Weights of a small transformer language model.
Training: a variant of SOAP for these matrices, 610M tokens, 2327 steps.
Each number is 500 + 25 x the weight over its row's rms, rounded and kept within 0 to 999. Layers, rows and columns count from 0. Numbers have three digits each. The size before them is the row's rms in percent of the matrix's.

# up: layer 2 MLP up, 1024x256, rms 0.126, rows 289-308, columns 64-127
# down: layer 2 MLP down (transposed), 1024x256, rms 0.107, rows 289-308, columns 64-127
up289 109:525512490531473489487514451505523460462490540485511491535484495461528506435427487537508521510535495467502511534484503472521479501496491500486469510500437477455465462504498498583495505510483551
down289 091:498478525497461522525469519492561508514498517522533470498512503482507510513485465515514547485522527506479477514535499453545514503468512510468529505484494492483505488547510534545454494498466522
up290 100:506500515509460461521508503504520525476490478445466457475495497463498491497499527501492544492496495513524508522510494509500469472504490517504505502479518548453540504542501524470528471515480491
down290 108:503467478482528492526510531498487559474512529507483520492493491520530492500532493478563455538493538510465487486483503478502527499504514486484525544524519461516543536509515518510508512485497475
up291 096:470506486493438489496545518527528507488472491516494513478513556494481534487498521493456528496464521528478498485502509482545514502445496450542477517517515518489505482500538463507535513502522517
down291 087:525483500491563489519509468549487508501569485489513486490518486476494493492498504491506467510512467479445531485518467502447502497518503504482540534491476509512513532534461521534500504486534508
up292 114:495524491514482460494442547512538497478538515479528517455476474504512528507525531498520506545513511508459527514529503473524472451474537477527502496496467494515493506518513509478510453455469523
down292 095:501512481511540532504555521516473488509487446501496487541509490516461466507499520517528515453507483526512502504503494564490477511517502541465540481506552481457482457509480529459499496496473486
up293 104:508476491495469551475483529490547501492535549443490493570533530499492477554517531495505440488531501464498505449532531502489483496524484463533448485513539527521473477467509485498494487496545489
down293 100:493498512512524467552491470498469521486511533547511493532462551555510452476465487511501475497490460482491502479484534475469507498489520518497535472479500528461497526478467443494479514486518483
up294 101:506496508527488481500513456491479526529506462464510471534500482478516509511480507470484511486471479517515465505526485465539509514486484506475497497501490545583459469510522471508511486517526467
down294 096:464521457449487495479480530487517509477462524502455487504485505529481502466524495553496530497514474501517495471486508504481446460443472510512487509529527468477533511479480508446529460495514503
up295 091:483479511505509493522485489493522523506484494494494506545534465465533511544535496498488515485520456514520465527480473543480503527506470510502527509518490476504494480471494470520494534502518508
down295 083:539507513517542512546458481523452510516515511532448465532526477507511503497521505516505520498469481476530460484504499559467499565450548484548525482513530503500526517489522491530501465501483509
up296 103:511492488505457495523472546515480491553465570479469535495545488497559445469527490517502530502453510496465486512511486486516486525505487483482505505556512477457557508548497490492489485492535515
down296 098:501479471465481448465458516496510504508490507498524522507505491447488497498514483526503486508480508541527498488535470546498509500526477491442530528524546524489516484492523481480485467501521535
up297 093:487494543530498517527479512516503479493486477498473499466540494523485527495486458472501529515508505523496499503488506484476475469476498492479503465549486557515420489501489498484561443496452548
down297 104:499528445522493491488509502480513521496481491518518510527496517523497491501462489481474475483482480549439533509521487459537508507497495569523481562453501454504567439489484514501502504494499459
up298 092:526473483491521503556466497497516508497486481510451559518511499496499514487497498481550487447456468550487478508519536549497501530482472465465517478528509490506501506551457523463468482492505472
down298 095:493491481514492514510539517523495504486503463458519508539501525494526515560490486530471507524499495492503462508481520474442509483497490519496487498450532479517506520420521495519543517514506483
up299 095:473535511411508470478519549498470509480444581538456476512465516519476475482524510513511505531497487525478538481470491510508506495473515504503476489508520463498515454505494485527522491494513494
down299 100:503522500507478510482484500513493504511593480534500525492462542448530466479504521542511501455491571482504470533516522486516474517513525498495531516528516488520528495410511480490486511500493501
up300 103:539524518496498518502483474536472486506535481494525516465501475506544464496514483535508449508505519517466502540493470487505514504474531511525513474499505511500506515510523509524493489555472500
down300 087:427489498511497469503524487456518521513461551510504428506497480512464520524488554486511522511504480534491505514487553531508503488516473495448484525489535501501514511507492506476513502488495496
up301 092:480504501531517475476531505451504487494503489489464520485521519469488525499515524486507508531503522519542497502481515491484526511492540531535542552511473521520504482518526490444447489484498509
down301 096:511508503504512506535477504496469475432510563479520479518505493486473493498532509491539528504486518503505498507523514475509527495507521463517507479527471496472456525489524469538502435497480511
up302 108:562507533539502483521491522520522491485478459475514529510487497499509502428524520504515482456490524512465476499520517542502498511529501525488537538463506508510494522494498481542489509506512561
down302 100:488491526524516510496502490492518506517515503492466471480521522503499504483484515546579538488506536493481500464438492475457511489522559480515499453571530493505505486494472484474498507470512522
up303 103:523495488507492477495459494501535508520531489485473524469496540482481525523516482524458539512507536505512480490491507494502537475482473451486516515487532488466520502537531541467486475497509495
down303 090:513461504507504516526526506523464493461514491497534534531452463438477476468542497529417462475516528516486530466537490458548499523507507544521475487544530474501509493510534511523514500501481529
up304 097:529514513491492535499539444508479476492479447465514532523475493536479486478465481483482491470509430497502505513585463505508506499489519503504485504521482539521472560501514510503515492489522524
down304 098:510497499515519508525530539466466522508467458472480485516476508524472516468503440511470464484493498527541528523533504534489534507475512510520497471522505487489464473528496465486553496518491479
up305 095:482525470548489488492528492492485497478466463474508497482502508529453515485479484487478463498498517512575477478515506471525517501485507508500562530475484497468496539518449502528497474473511476
down305 079:498489504473528487481485455528493500482483489491511503495558459518503524486535520507508488463495529501550495467474509514487533524527494493499481517497501510471542470523459466475509436563487476
up306 104:491508481503504525508494573545502527537485514459513521501552479499491491501505453484484509501516527485496490494497496502516490489491546491469474485471466503516556441475517535484529524496476499
down306 105:518489560502498495529524524499506469510488498517508490546500523484477509451461513514521495528431499531495485528549487500424521505494545535513524466505484487468523511494503533488469515506490529
up307 099:491499507509458540525491550490524494498500496506465513570470518489470502497503476514491480495432562535501479534494483473460542506487512489508488552471478493518515496498509542497567466481459453
down307 101:496477496466494510513505493509516510520506486500494495477484515501531514531512478511480499504533510461487497479509467491551513497533463527469508490511529494505514513507473493527481493512506478
up308 114:451524489517523531530496500477468481477486508506508505491487492438485511477455491482536484514442510477533498523466491491464493540532506464521500513504467552483511526470491516511519510522497489
down308 104:467532469552508484515517482541495527446513485493511481488488503506433461476481459514486547521506493502506473501498488516485551497495501554504524513498523465496535526481479510487515534524509454